From a checkpoint of a small transformer trained on Wikipedia.
Size: width 256, MLP 704 SwiGLU, vocabulary 8192.
Architecture: RMSNorm before each block, rotary positions, no biases in attention or MLP, untied embeddings.
Training: a variant of SOAP for these matrices, 208M tokens, 3170 steps.
Each number is 128 + 32 x the weight over its row's rms, rounded and kept within 0 to 255. Layers, rows and columns count from 0. Numbers have three digits each. The size before them is the row's rms in percent of the matrix's.

# layer 3 MLP up, 704x256, rms 0.0885, rows 176-212, columns 0-127
105:105089103153109136173142077137102165142152098125137169076128132089120126109144119150197033102120113102150130095096154164104111161147161091126115098181137117121156131138153136161000124126123143099105052139147123093076108082079101108105112121087133136109112134192149166099145120144108110130144174157092080104138111120067090111125147107120101073140159137154176182127071065090147079119151
099:110145146162177082075093116140116038132159043103121171086094102137155088094139176165114104141108128127130154120124078172111150140136084073153147137198085121194156128099092154108129151158102105104148111204079127089138105086129119084118142176098106084108088146146181160170142122171176200207119111162143163140142092095143129143153114143118117095078159121112188106147118093129142161163147
108:186130142162135083110154130109147113092143114134100133082151084058143090119173094072107126158105098120177170165131176149150113185188122086148173079109143089146096110190170072126127099105117101166169138065136093167178084102169130136136103171134066180132136097061122113130070112108191132153130111182158134128137119150121116099138140118149118094142182156109127101112109105142094093187151
089:087183181116124065092147142100120156123103137084198098081118131122092128106155104096141109151153162124112072149114091167117061127112130161110167155151105118074134121126121125155093141075131148121098130020136112183100122190139132112137159145149146115174135154089124097173085113048131123103130161162090124071135169143153088113170143108126055173107182160097115164078096103143141145166140
102:115127130122153118085036125101194161158110126123171201122145123096159089141132087116111172143066155117100161134119151171123153154103088126095131094106127132166134138074115129100093146138118105116134143118121079070090143121141104149082061137102130116122159161170121133088209110106163107168161076125088125128145103203160113147132220094151101137156146094134144109118114157175123090122057
107:124169104166142092139094127140116083135162102138064127110151136144145090023122170133105174111188137140136129137122102093116123114119140165173108101131095111137123104103200126142153143056098160146142177110058150088148131148133121126152179079127160135131168149112212170087142097145155120091173137117122098140139138109138117127185110106135097128139143127084109081087129098117136112095138
095:124115120155133148104124119177103129149188176116105172122193100172102101158183169072139102104129164110105107071136149073158088116140087128146132100152147184089143103177123075186157178107173147120137158178133173131131134182098125155159118109127168119097172121150089117160098151148078141092124097110104152166185144124164089077200084165156090139122130139132163151125098087123152131158100
089:090132124158121154163119140165096152144132189087128112152154165135083136092180137156137192134115133172159057123126133143097179121107144091089122106102193111067106141118099138132149121164162102084149133150136093148157140112101124140137113117097092135168095147099079211193143128076139136072129162179157080144162149078099166190091100105111173128116109148077115119157138082087142128081121
102:090119144170107168163129114139105129144148093162038196148102100126162183116105123135181078089140179095140139108168154112133098135130097096160133100164131100079111103125049142128096173161095158121099092151086126170112100121178111118055142169151071118108119155073102156134068079117079154103132108156098129082179148150113137134067113124146131192097108168191173106127150131152196127112142
095:140128129129122165160105128147139171123046201168113085127134129150185119122131194194122122115109138153095110086059139118154166127101140166108136124113143139154141092155141140126064140128093059090107112119144156160161157156142149173160119038124156124130144114058105119115132152163092078130080133128125155140156163168120116175126086138127139112139101096197160102142171072113110117154077
106:168152141157104145141089105137114176168126173101068121186133170171117130145145058118096126165221137130092116100135137138140075075168120121113100137123148085184144143178158092150102185136136138156146100147111151103118173054153154131128176168102188095071124181161110155128158139129107094169112176139170115104097130118140111136093099135113160109151102145130136144150164149141107142073153
102:117165144172069105151163116085143153089176127080164191112126117128140158085129164133131179144111095124089133123072120158111137098136119133158091164042083088104157138127163052144162155099143079142127099134104144177123109134138178182120108097133145095082122061121130128123088073125149108153161123116074098155101093083092133149103111119125144189071145123106179120127115145086081108168125
099:161133150135144102126161054123093130103153171138095151136079128177070093136145120142089119083133103193114139130149177132132155138155153119139098115153099094121099065173171125097119164164118134165123153137184107112120068128127140160073091147097037149112163115108098151121116175169175094157125127175166084152081149090145100159138094120082184151114136142133040121164140166122185128121188
104:174132109107082202152135130144113134136179149117125119137125110102151120123111151140163151123136081074089097137135148055195148148135167140147121163113129179181200074122128126130134144131090128120171133109121131087133145083109161073163122108182128161179179130087131159072116129120105103161146058139190110151075105169173132147115115114109172146136116147138165138163184110123160127141122
099:130157111116133100081086084114087117046102080073184169163126138119129151171140087117146127119148111155175161101183132195097143089126125136188159151178074129203147088118180056114147124106093135125159140131180151127152134111123158113096137169123131114169123110121097098081101111125098129112137118155104118085114144152133170183109055181116123170112143110090184182146098127130098151134162
101:148140094145173125114121123181101168117119149110140079084154164101167041103138103140049164109142181163119161155109153154153139136080143142132172101111144076201148100082112180122125148115172142179186103087078108202155139174141084148161124115121125125081119124059116142166140117098112115124131151123057199140146086196090137106110118154151134128132174161165130149150162099131165112083178
096:096134150064131152148171096162159107093091086165144136157103220118149088147129120151125104133200106083129101087090154094122151135107134119165083146130066142155109180115148178097078135142109137097102133121130166142150148133087106229146083147153143087128138152046163095163122092182137102155164133132097105082145147130177187147172128114115131108149124144098177109067145115133118185104139
098:092137154139097115144164172064109126097112091139165137163121126128189182121136149141113156153126174139136109135077066126171129192076133080147138138158124109203132113102186121136173142142115132156124154148156121182151099073096166067123144106114164070136154124078174135123155130036148168156126147139166146075105108161162173153145159135115088092126160172156137127140193160146114182084167
104:101174139115138118120138097073125092126131185138133123135138107137114074096161128103052132123133180162139128137191074123073110145124115103088102092137122071104151147133112116131136097080050150118166128083119136133129104111168096119153113199082127131130121128136184120120097100130116094115204097145143130061182169079182122189178087082112132160071123120041107126119059091114116154070118
096:084062078072174122152071123103094148127124117094152139122140134111130167121138134138127073128128131132121092070178112132154116064129160127165107110162097092175170142109145083150081143178135169141118173099161143168135103087085100122117120131119174081134120134062181166131168146151133128165137179132111176217048162127130175124138138150140105148096134119128123119109137117093146141100118
099:203082153097184114160087140149100119141106164142100107091118108108115135180174130133136069049100145146155123216140091126104113138098068124069138100090152126167109122177122147099120097090140132177055152100121127103143121115148084091110074078138151145166140151188135092142118188126132138155079101124161152102102183121144180083102151157125129112173140110113133135190125066137118175140113
097:139074062174106173177144065120154126133120102152122141135158167134152124143147105185083135171114184181109124170106175187136119142189137078158177108118112191205105156108169123153196157116148110177114110164124136153170066077141149104156166128081125193173162164151082086157094100090138140146087154111111143127154090162150095139171102132111134109173058129151130191165080138149126152078133
095:157167132197152192157095190151136171157175122170102066084140091129104145098152118115172146094074091140138091161093142112158072132083101099105171096178172111107121155099167135163170100170135149119072118162113098166100156073080150107148114113094173148076137152103090174094133111136159070171163161129071178111148234121118100145141095150113158146092147170198143119199100122110130157047116
093:112119144091092155151116126113088133130143128153131070175122168167072130126147062188130115106120107226114126088111016121179102121089117179141142101114142136076136054116109130092092119104117108117088074177096127154121111122143042109086111121102146145144131111167104135152116126133143094124111145148106181130091109113178079130146133131097076137094174109141129115088148130103137116159168
091:157130074176172125133105111155172143122064165156125114038089075132163203170157136139125100131179123137093165152117110161152149144180110188117164135161171066156150069106136180135123090130146033116111119152069182145159168095074137147139130164135120159115126145101130135111171151088195162106123074161028134137151155129102115136117157135153112140124091134147114111128123125135136096117162
095:123117116182137108052100105150135124107133201143131154138101128090139110195082093057135111141190130122177057086119183084124092089077099081135158127054090093095118149189121142091098114127174090105101154189132114119119129168138161095101114098131189155064171130057120158173043135096152104127124156183104114139136104138100087131138172126098157121118143136141179157107129127163128109177185
085:159145069123144076143074133112142122112133081187121204125125141186082144092117147166151146153140113147094123109128085085149140091174143084174106148079113118169130119123114145131206140099099087137090134106075170084119138168092129184158114179134122102129132109074083078128145151135122114133119109138154132124097134093061090198117136153119057091127144122153089134129136095125202102199126
087:100088095140119164164153113107137108139159146137096145159172101177141116111080097133168118132081145132092127118167146157121137149160109119160163103163127111096129182184129152140104106186108120144083087154102115190158125156173110091145139186050128087080104139110070122076157131100141101177118082114148134166129166154096092158131145116114132138148145077083189136132055109165052098190149
092:153070132170113090174112179146138115154076095090111049101124070158153166133125132175096131146132071103153126128100126170163088129153135133144137123099137095078092130110132104160110151179097100113182108183102096124125159120138111109094140139139170117130121148178203127124168089112126115162143097106159111154134104124157145110130106095164148113151143037118113164089092147186159085130083
106:100082156103043111114129175137182166121102189115140112130094114111174085129104208107107152144112189166104105141155097132095090157147115107128121107143098113127145145104157077100112174165127111063130092160077101151154093152161135099133161107151178144136150165138096072167157128153125127145103175152113096139084129121126101085152163100158125172075129118156081110127130090095136166136131
087:091105155191125117138143111128123095099063136077130131084109122175060142086119124113121192076154053106117127123148120148117159137089134108152129078159157131074140186149096130130180110146170176170126079136182139098161150101112094102130053080189179143181102130147125105103152074089101142177141181109090140071155070093072105115070119166117103179125132133123190169119120070179150110138134
103:182117101131109113128145127146113095110115156121150161086127156101134147140102094146116165124152098126067144093127122160116078154098143120114129167119128139114095108118132141120139096091159048113138141058129066090081122142054158108102160155120085176116207187125137137112089071132114102109101144137123107068117149184181057050165095128158118138154144205136139153166148113101072152155152
095:185106195119082182081107154150184129104116173119088131167121154095107085090128094117117134117095168159085139131108143144109139091170129150107097128148089117145083159160153158122093145142129170140073104154080127186117123118135156114153063113129102120139080147143142087072108150114136173088111128082102106112094105154122073156151179119098114101109188124115122074114114112192164108070117
107:079098154106106089123121148077151180114126066126142112130109165148139202145092088072168132070092119057147132111119123129195126129163151118123123171144105108157077081144136106117144123157137182114092136106165139105177142062117079080099100080121082091161101063116163104159099177066150128102091096122148143128122122054123121138199159133092109151142164164120166169151145143117161109099134
094:140124039113109147073143175148104155093140117078116171084080122083071074129165197148131135120169124096213137177178098172123106109155159120103210128152086137150152071125139134143145105166123081172130135061118084116132147164056145094140132129088104073094130129187132111085136157119092189101130121125071144142122140103123103089113108110075124123104106128152139103212162079092124059174144
098:158072108086117123144119092112107101157119149149152159175159186153041132103114079133148045197121119167113126063136126090175155101112137134128154189081078099181100122116094119114112058176073106137125137125142111161105105109159135167150131072142141174144143114123078175086146135117088126156098114078124160099083125157163145122094161141139150074102086094090207096131134167191098088100104
097:182124156152127160171137133161196149117159128092070167162120164155099109103109082175155089173163076071154109161148185139119144141168095092112110130154104120140107130129162087126146147139088131061137111112121127053103208095141151112179148166113139145138114151113147141133132131108127141145142093182129074147134092081123134083133096101141101151178145143079105172146097135138154111095192
# layer 3 MLP down (transposed), 704x256, rms 0.0747, rows 176-211, columns 0-127
093:199142110099097136113115153083134096184154148142089074177146153140088181109167150196145155120099109166113111136135100087120085144093093118083181116141141137149133103154184126141122101076093148158111113135111095083083100070098117095122143066144090102182129119107061154066100173154103049132102179133111128091134169141161142112114191136143122154178113104096084113077139109147096164051147
103:170123048163068120134075077105099127151156118124064148124070088112130111111106111122148115136140159117111103137143123157121163114117112104063107143121168109101126132122131139140116047148128113168153199147140116170177168138114118137149104144114074128082175127141204176153135137079135113151138124118197088113106218104211100115169195134151173082098154087133093131109153121094135163125139
097:101119130093104070113116124122102180154167070116118180143176129130201094119174072116143099145184107139101127093179133153145106137174136156194178101187126113117104131133140075091091108091084136153120130105118100164099168124167158132108137161103180177054132118124076132119072069051118161165143121095164133085148089126103167129171134079134096083140139110113107148109114118145158113172158
091:113148069123165194121113134109164078103113144147126138167110119124077132152091121168021130177131118085143139184133124116127132113141101182151133080195143142114165157108106114118084145103119114190123137184143100117064147159170153149138130176161156124092148171098176148138173153135109046171158115087100136182093147124131145077162150095155177090132129160113105140148127143107095133103192
103:135133151036129131131102136089136149122089149031142124095098144080143154074141118118085125127121167140156148145100150133133192209179054153111139091123156104163139152124092186126091134099108073139121101093083100141113140122101170140131090166158129158126117161129152123100137107163102108088071105104115074093233122179151121110149114127108118153097150169054155092142101093177102122150051
110:090171111158132109140163149111136154077144148125117120157135126119103134146144125170157110176075187131084157093120118134167125140162156081160104100178150152124063105126091138098106153158117093081099173122131101153123099110160089121110095152151162170117105116187101144184116232152102157149179141148105097073136132155153141133081069119125093121117131143152086124097086163131164108122084
091:159125096151139086093112158113142157104142143162132138175132183161140117145107132127138173123062134063137104189104102114175125151132050109093159127157092162153142102067105138179055119149140152121071099119161138150075144153128152139131088113118081169063179099123095199090154148157195137143113097110103113118129100114171095147112077088114114105119136108062123193118137114179157134102189
083:121126113137147128133110108187171129161153124099069126117142150016120108079141101077110114172142120137139072084166155116179117110136149117079103151139151131155149087202148106170176125136133123098151138147100105150133113135106118140185165138092120097228081161149159012188140110153179127122086117155128120118127101098123127122139068118112154128107103137164166144134152120130099120092122
089:163058136107110125150143155138148128098111137166159142133168100120104145110137162123195221137138136157155093166128115145141164126091130106134108087123164144172145101134133147139109093111126116122099098103098135130157109073122090108127132123122133084141076133124113157067113142175120052162178171082106110115155204177152207134114112111117144128158109140144132189053102084058170085089151
098:132136111153107158163159129166112161199144126113160124127136171107148107128077113105145170127182189097124124155097149160189144145124165145203110145139148126078057133062124146131095137120069160125129147118072200091049147146183168127158090169137061099063100100118100088155121187119095125124130063127145105118176122091133159110111135118101086136147122153118090171111134156186127187134143
102:125131096139078110141156124137090084123165120126139097096115133143173134078096162115144157180101110180119108130139158195188120100117091118132050119096136074093140086153139087161165119114127109180101096041127092123099169128098166176161154112102097131102097104096059148177129090085176049152169155168163139150176138131163061131111165132103120038106079105159137125148121118107101066135147
101:133160154166114081087169153101130153137137103172122148110134075096155113095098118121152073180162130122075149138083117130138124137191151106136097105083145090139181152133104082146140175111124137211129154180123126099094135144111153102103136142139154158058120139187086041141159105132181152114170109192153163135148084107111112153145133097166099178101101114122159094171109160129129146196078
100:123156087140138147125128144130049091065086135109123161147169149098142073094128088134133162098133080104128075160116096152169171091151093151171100133133095092145099086118096051123061137108144122091141134119187139132156105084132142131105124177145123164106154162125102217124065163115112060156176089134156143161140147111140174127132094148142145134070140082119072098150144089154132148124165
104:175174144098111142149166096145104126119130086110131180109132117127117155104159160177132067159143128130159125222107129065151113159216132176141097062144161136179111106173128126081129178145097123110152141134137069128121110155095140084125141142158125140120134117130117231138088064094105161163091095116135177113100138172167107130107094125127151111136127159141087140178071137119189141134102
095:130099158068125125140078160142136142124098098116168106128124098066112121172183125141124082098160090067106090103148078132144167105185132091132076156116145130180184092110123140118159148087125119147111144132098126129153138091120152113122104121135167178112152114185204075164170072188124123101180166159124117167117110169119132067140121095125186152124127116137218126119114122105129094143121
103:093164080147150171119101158187126128094126106171107118115132183145118104202149126090110138182078161159132155141169139137122150145162116085134176114126129123148128081110127113157067113155152116166116105087064106146147175181123155101126131035121163151100117093068123106188132080123124174104135150085115135132137156160084181114156136108110125135164143119165116134178118116114113171092124
096:145067119111135160163082094136142138111092127109172128109154123159077153124090178104116038110143098171181165121165113117113163129157107127134090078093113121184173133076163133159107075106120135128187144208100101118110124090228150173126154084134125102017126117076181172113137099137157152158130173096132096173101164143100164124137130103151131101167149090128135125145162143089172096101080
095:161103106104161104162101155066155144091128184111131128143156132171143118156155095134152108137175182141167127164139144160184122138102187100121142103134119125175100115088130154129025106126127110097122145112133086127103132148129075180148148091186154090112114136127095192069108116097133159101091125084134099117088139112129126122103136103192122118135187157129100151138183096149142139168096
100:137152082078126203133063141090142137156095099091090109177087196151062152117110093152142121079083162147112141151110118104188143165128105112204134130165136134109143116121144122086093157126149125101156085133124065154137163120103121153139106138153132146183106093141167159154135125088133178180125086154067122141194160179125157130154128095118076154075140108144163132100140110175123160134104
086:087240113100156101136122086194072132115134097124117115139163093131131111133095109139136110117109111161122151112081089133071128090193192125172168139104165118187129089124168127144138123149144091144153150140086112194119129123090178148090133107107116159080119174160147038190145110064175140160110133135142126196099099146151148101111167095161073163125106126127144095131078117075100173138108
101:181155178132155171170122124107127116191100194135177112151139161131098121119127136167136132042158115108120129206165101131088099114097091140071089123088111188134147169155108124156089156120087146093124165123143107151133138152185156162097130064108121167165181104100169176142124140091126081102114098157143099115116154113131148128126142056102157073173130129172066126161159069143142120084117
106:139133046169182111131062141130153146065100124077096116123116072092124171169142100193225136090074113121155163164121112125178110190160130141139122145122184123117178116110176103103113138135072172179120099141088135126162106108129161154133080132111130145096098128113113072104137117111121074152089122124101148100139131159163113147141136122121175149138103107110161176096138127062101124140188
096:138083162153194080110151188102174106149136074118081124143131074094197089072089089160089210116183134150103144119070108127125158172116126154161074101121060080154136165126133085149141147104119176144132167105143132131096165087126087133160159123104082069131111145133130050188129164083124115048096158169106119105179165064093098120127108124112099119107128077035110163117124115126133129082147
095:138179078072134113139107126150102128148202114101117076120077150139107136161113077176119122115116093118019167119109084079105109140062152117170154075095145151152142096052141098110022100099129134190152125162104120110140091186128067106189123121103090123119103098153125103105186115195118132136171144163112143129158095130132112142139121080060131103121102130116127110138176117109161121124145
091:136099132124113120075094140109147052089128130185134109104103156086112140084111164142133121142152155141118139085113101110136124154122124149166162179152132105130061104130193124129173107144135039100127117117070177173148119108101141082101079171189157104077123148093145087182202110122074191111143131164093127142153144146075134123108143137056150144130166152150133109119123120084148182159132
094:160090160088131158148102107095088092124118059175116151132157112152106121095173121183147122155098164116155129141157166144139098100181147191145108115121131099107182172138087163116134163135142149100093067126113142148110179093099134167124131149117148090140178143106093183169086142120122194125213153083052102126149127086159128115135074150114103078123146192151136121141129148110195094097131
093:160118108153079137104207154110123090141071106139108191105165134155131150083121127179177109122096093121168129124105128107139122130123113089121114063145102134125137084103093173141099167102143120132101100141114137201123110124117121159112123118123134114089143107031130139116113150196167124128119159120102172109144140108079127176108149107120119174181159191169097139147083084115169187116092
101:145089141154114175148040112093134121104133099170183114160186138092160125138172150197159126190106025137102098135097095197129131091142129119139097084128123158075108161146096080087154209160115126156151115103174130134053081130154102052171144130098124167051150140059116111147166168135117132149114105146137167133124193144144126115133144149133110110207149097050133101147101106130153155090146
099:092098157073176141138128089115068143118120094096143158188146152110108136068124096073066113110157093164079114153161203127088172148094151163156105157138197119140150114153074171075110096116110138175163118115114103142102126103148176094143165099145082120102105116121124058198135128196117143110133147125129149140136128135144127131154084141132099142077116162137155113182054085145081136146155
111:160109119092131194129120151159113136169062162125063145130139101111151134196168126119211128097153100137190178063136138117206113120164104168128111142151123118082147105106118176157184156137062179123117163128088108126115100190098088113103164107149120061133106094119122141175107147092125092125157181136105131138073133094118120158140090134159065169173160116167150101128186146084135102131104
097:067143157125190110136136095152139108141122116147168154090103093156162119126117121110137123142075156118123184147139174108141119119156176136120169175126104104083112122084111128096160107102131123095083091128118144176160124153091115179168135157085116135138155170142123051196085133095122132124147121167146147157135160130088137094191161133112138116138097054144109185091140084062091138147167
104:133139068160105096143196027140113121164060143110093105152119128107118149166112153185128135177102105161129129120146129090107087140129151144145097116111171136102140077130132162065096114111091060145145122155143111070123121145115181168134140099089142126127141135124081068161099119143169125134111100134134145089094147121133017132140151194148076068111192113109103168098163109074181142130137
095:162108116073085103073152142096100147151113161123138114087160130063185105158122134070155112158111190151120112126084130164130113106140184112142100113168131104120183124124099219152114079137134190104104132182130120139128115173156107060069130154147131086111176153172215118151122188118109175034123149080130131115142099140097100123171103102141136127128147199136123135107124172133130091151108
108:119186101130134172102127159090168096179114126115115033095106109012058114164174126117089131104107116146134120107121095161105130146134077122121086125127165076154106124101131143136156121112092117113187134174136118108130161135125110116103127150108058142188096103149166107131148133156094158128141137121103111148121151125067083089075195174152085112116113115179114119108133149104093130069087
102:132147141135142065095097115131086167071116138119179153109074086125085125155172141115169196177126082116159172129171093095133185057147088130090131086160174148160133097092151089135119115107126130153116167107070152103195139071069135160090117108138143135133099195173127159139151113111118151075142158173130150138084139127103127093154117141122132070059085148174138183077160147110130066126082
093:155123153171073121094156110105111166112140093106113146131128154099129140166095157106108097151134080109169105123203128102128085106136106149088088104123156132109140128052165093187101134139175188150139139142136094162137145169171103123147164144122155131146118119120138165117138155187175154144088134182132098149099198118133095151150107083143140152163159184180074126139110115127104140099156
# layer 3 MLP gate, 704x256, rms 0.0894, rows 177-212, columns 0-127
099:115090160175124070116123117148119083120137146130070135146139107182123125110159091096165107106125175143090111149073115126093156143089127124134111130174113142138080126094090149134099055099097095101106171205066087115148105164124094192108142114080103121124112105141174104174129133120139123159085178118130149117153103124195166131101102165095148103126112116078096092078079129126126146190147
105:194160142146139133119155089131104117100147113105087124165181115141138086113186154166156071053127125101106088113183171169092101153142092110149138076104150144072130166081138072103139093109110165098140138080128117161151141117124121162105126181135110148090160101144107124118077124148150135106090111043106146111118133124076128091170161104126079124128133168080094111161131153154124105178148
084:145108158117149147170113146115062179141149139101136121121135174194136134161133132084058170055148113156108085096174100154117191123158141182150152092080149166081131173090152167121158127125142162136114151147099119098179085165177132063128073141119157154141155108127097090178143144108059092094107123143119061112146135171178113094144119119118114105156141120164168071113146186115132129059122
100:126069156117145153087083146073111152118175146137120133085131107153132086136151118129125139134110142098086149147159168140062113125166085127099150127128108140125104158102112101130100169135122153128108080139170079132068171099160084107121068118131138185153136153141217182118137123086134109095127127112114140118097052153063157189152183127213114157107186107129134091078114141139117139124146
106:130102109118114124136127151153150177141091092118170123158165159080113079152138104085155092174089124126146135082105058140132119125146109170156114176137183144153173161109174145158168148141120138162176083092102114145163139091175156184128087147147087173115148123145140115130128150151155121156123069186151146092120062128102148155179170120182125104110139134151176121161176164152096116117150
096:136136122135142107162126122102149151093053111106111088125126120100172174109151133121135155132117132141105126205154123177042169108135173155114060054114147111183099104090101194062103064141106098119164087065159087129129140130091106164124152109095063099159195145100145105133172171111165142148153166113097171134129114136123157129090201115126159097173109120112065095151165172147146205079146
084:126143146133131122174138110146202149140098155123153148121120182118106134099184156137154129092093130252128095097145164123119148151106133082055119064126149125098096144176133130120148128150188133060195128122137096098131127110126067152180108091112109145142065133111129178180131167105133104097109143147114111177137110107111134158106097070127145180127114141055172097131153100061125132049103
101:151130132098122123102112139127116143130071120139164087137132152129164114203151126146127114126142107143119073136091166105141138074144155122084128134210143128122167175111131111125125099120173093118134145144208118136172170178101126124191169087061181179152138054061122133149122161150168119151089140057139059135093117121144167131143155148106078173111143093084067088107125150163055131126219
098:102104091052124162138086141098129116082186106151145134155141052149078120128107137088143150103149096100136121203135082082146154161166156158108155113177149139191138111127055145151153095122182139160175121132220117159132123138143096126158183111145164118109153136138145158148115048117122114113141108171084142133095107147093136070108131131156128085173129145158149158088150157166141149106163
104:133175208088122087094196153075136187039092114152225188142150122087164175133106173126146167121106161113112165126105117126133120126134074112180157170118085082151169117097104079134132151113143164148102106125143117135094067152203136139131101147141141167131122123116116191072097214139164187109155105112121135172153105108206074131147122100112141186118163133191121132113128119123140106214111
095:157138150147112197152107144139164133091123137095166093125121125148103135150153176145172168124078139148145158107131043157113137098099134155137175113120127144134100159110102059070138098133091133098154099105129159200158097107119135159161116116189125132156206137123186190145121136084131128130061169104121102094065128113111111094131162156094180071188115164064159129147130085095123111081205
101:135115133157137138135108129163179101153073153102150064173129098120212166123137141142204189191149188103136127127131100067135103144108103179156141071116180094153130156081112131099135057115197132114109118084084101129166105153149137109180086093166137104113108133055128134111095057076135147107140097092114116100172177174176164091077149107140113115145140096067177142103099147119133137108126
105:053159169128125201146132112143186078120117155154107149104122110176139119142116117105106150127099172208155103122061152145068045164080117171122152077134147141152078135167133091141103130103115089102079132143091089147125115131131144176108154185115131058099100151116132154158116124123116095105101170096114168149087125075053119146113121096125136179053088112134076149113118122123130139114132
105:125148056129117149099096091149043154119052123097176156123115120156165150062147114080157171106145134131139063090137163176144196154130094138160178130134107151221139093118133098068111111158129134103098115117090151125165122114105087169139075174107091148071176105068106148104105143129130148079100115117115107151111093167105156185108120142062167130122141155126133095205133179140155123054155
102:073113176104077114124162108110149108145158122125166100107105142131123150176093184116116086132141124085139138084158133118113114142101102042107148114140143171141148090160060138128106133154166108134159090125129162176112114055171107133111150146158139155179103118111099110149101179145095157096124172144183094080076122141216123143098120185108164143172074155189109145157102112053159124158162
106:170127142167055123169074139124133117151122179140139101078114069123090113114153099125127178117099114141134111146123112157138118135132110191145158179137122146085125112063117114096157144092155112139132139067118057105133157115086046105107138126148083198128135131154114118090153207039101163035123086100076158127097125126101111207123128144178114151093092129110144115139153129148164124164146
098:112105152128219175121090083092102115143115132149109152125136159158116134112163105162105119091179106108144172093159149160164118109176154176106126124116108106097135104162076162086132080067147066111166122079135197131138105102209141152147153042113164131113117148102116091141092124169140094121149126145081191130137162102089099120089075120066193144113143048133106047117160119122122110143088
103:080166141120188139123096088095158147154129137085111094176163117139073086116122106134095167149116142190120102117089089157121141147109084133088169085094108083142038144096088140151074090087115126064104136116197195063150072148155092057131069153086115157102145083099131091099153107153099087127167116111196083096132146064195132124160112171138142117087137140111129117196082134155129106127127
092:148081114156163162108111111168165104096095126076157056158131148095136114086121189123127140123099098146138137024145099159142110107159152150130139147145081110124155099131101120159153137140173149187120170160132153114108112134092127134148141112183116187097128129139165144133154087146082158142132161085107189157127145176149121127204155142151145132120115196079183144104133165112092139136151
100:156164117089117130185148170067138170104133110095120106128107164087099159150171167143207136103144120078128152127142146185094119092126202152125125213143112113157103178130142171145158096133144167114178122105157081130129120128188164157147126134040090123106160113081126111123134124166133112110149136112099147106137087155134108168076164166118096181105128153161097110143118158193168139084142
099:146100125126138120096087071106109197104150130127133121146094201158125166116169049168127138142086132165159103148073152214120160149221146098156103143102193116124110138163192167120177159081166168137176125141075193174124135093168128096122145112127140128111149148122073169150113144106122110134126060070153135120094133150146087143161076157086164080139066069159109149151103101141093153154153
098:137176102088162109138097079116159127059112084139153090148136107120067166100109102130180127155097129148114080191103143111141122128150167122108174146135076081127067108111126144064145069161167062141104119108179156085121121116135157123119083081134096188111118178120097086128126136130160171171184070073149138073186113131131184103111153066114173188165123214121158093187146174179129114094147
094:162130115097127177118082149195108201143120116116125091104151113117113078142147133064110151159102132071101110127079146169112136192073151094141108161129146098088086141098089138187146186073206140160161143117113071094130182088189077123196114134125130174194119073118131099101101143139118137118124148121101105131174123125171138107151161081080094107138157121101115164070107174105148069150124
100:114122155125132115178104137089100124132094167139148124089066131096169144127127090126086142130147171100059162174040111194164158121177142176136185141100163129112137145153129156155166086163150056155154112166091130136112181161098127156112118165160085131128157145112178165100120159114130151134095098103085121212072155152143067127073161179119133128176134130171216118080125106139113144144152
092:094128162124122124218108140147142170086155126137158085157104116095141158152088082100108177148110147115143152120136119093114178125119098133109182135131048112145151097132133066118113133169125201144136153166196076120135106170095123125107130170093142175126079081093091085104136140178159100112115113097063130149128122143074138146069137109118095103117154133138125100085144132100122198127180
091:148219202145126140129148165182149140096142136106129124125147128105158158130138153120109092124161167140150139165123145143059100137097127126087162089147167123127150124157100041096075131183111155150138095113102085111183149156134142145150107139119140129156139133157126171173082112146136157150109164140117141112102161117193158118146167148117163147078099082152164118123169079172103089151150
091:093136093117107176124089144167151139092103102166142103084093096152125130146120169109116202167095071166143144172093110145111138129160141138148118130089144144136111083078124169108125134114136091103119162143141141089128116143135149132111152038185089203132128123168156140140107148168121141122129112120149108112133140111088065124145140093182088118096177162134093126089179109138192082061123
095:128078179149117133175147119095150100116166082160130081169104128166126139135119157142112174156136152086105108146152129144127070084129162112165194133144110155154158107089113111128067124158110051149169123074106055099130093091128095106131148152067120174181101096167092093074126172092087134113143179081122145136083118124125122153158154143127148090144176120084089104089189144201110155146125
109:094221129122100133140118077135087112133178074127141140163163143126177168116160114107119110153135132140134075108109108173119156099128121135134191115112129119132088118211130157113089118093141151065066104108077137102087196094131154069171113144116098079142148090147103176109122139095162135157107126121171127131096106138082139101087123156158126149089083125115053156115083075115164093111081
098:165088143170124095131130120093138099100102164125052063069150114138094126141154106116156199114132085126121142175116137097117137151105125149155134053103097140127148159132143132129086126168120145190130125123161133089117201142111115138139097113179129132134118143163105142119136079112101061175137135150114124128079111117140146125087092108107062199134132063123166139164132147196115111131085
100:137132062142128128131119119093097112115209140120174112095115123188100090136127169149112121095141103120136118132074084178074198164149089106095091152097161140156127180079199101098152140157126130132121088082129081146083155149169090110132150093129137142151134140183085122151158103129078131176134119109184121167152114059106120109108163150095101091128136094096114111087156168105149141121094
093:150095125134221160087090131112092165209135107098049066102161131124125115130157080078151189110144092145128140139115114114156135097149103133094136134148119068068154111132090191113172155163195102161167123143105170083132139103058100119150119065101119157136137139122115116134101120122145090154114164160087099152143091101110092113130082108152135091111087135076077073104096112121109132150117
106:166145116119182128209099177109138169128162039128090123131140114140122138176174134086113145156121106139133115137157146108153161099163092159154119095122158180149095145164121087138112147102126151094174119123185090204175197125197110114107159097104106060118117116116074063147068109125097151121147170116096160144147093074129114065087200168149133147156111133155093127158159118100137105116166
103:068120162085129120145137180167129146064096104144072140137131084174089148130217148128141170151147128110118188105090112106052175122041096110164091076218163107184122104110109165091075132043139131103138135134110128167101122127108099084090108132134121149153119167164180112195146193101119164161078145157115136127040121094116190106153115192148081079114115113147051151121126112158130083100130
099:144103097150122119138139156111147139113139093172079084108119131091195117168125115098148140157094093134143080156151190088090108095179194118127139092173179141069107129171153151117103210112105155110100144122128128114149140164145193181118063112161167112109172122116156122164113180159135158085118105167144127148187134088048098187168122130117145107197138130163098160146110131128148167150102
103:126137077124099123108069111106134121113120123138159103109181085111159219180117141087111134176106178132142133124127041059151105127070098122089154200123148096137113055108124129065119085154145099166115160109119077134104079150109107109118128139144089122108122099136112136123135199165107110115120157124124168134108134190180134169118147113124123161117122107154127114105145082161100109160094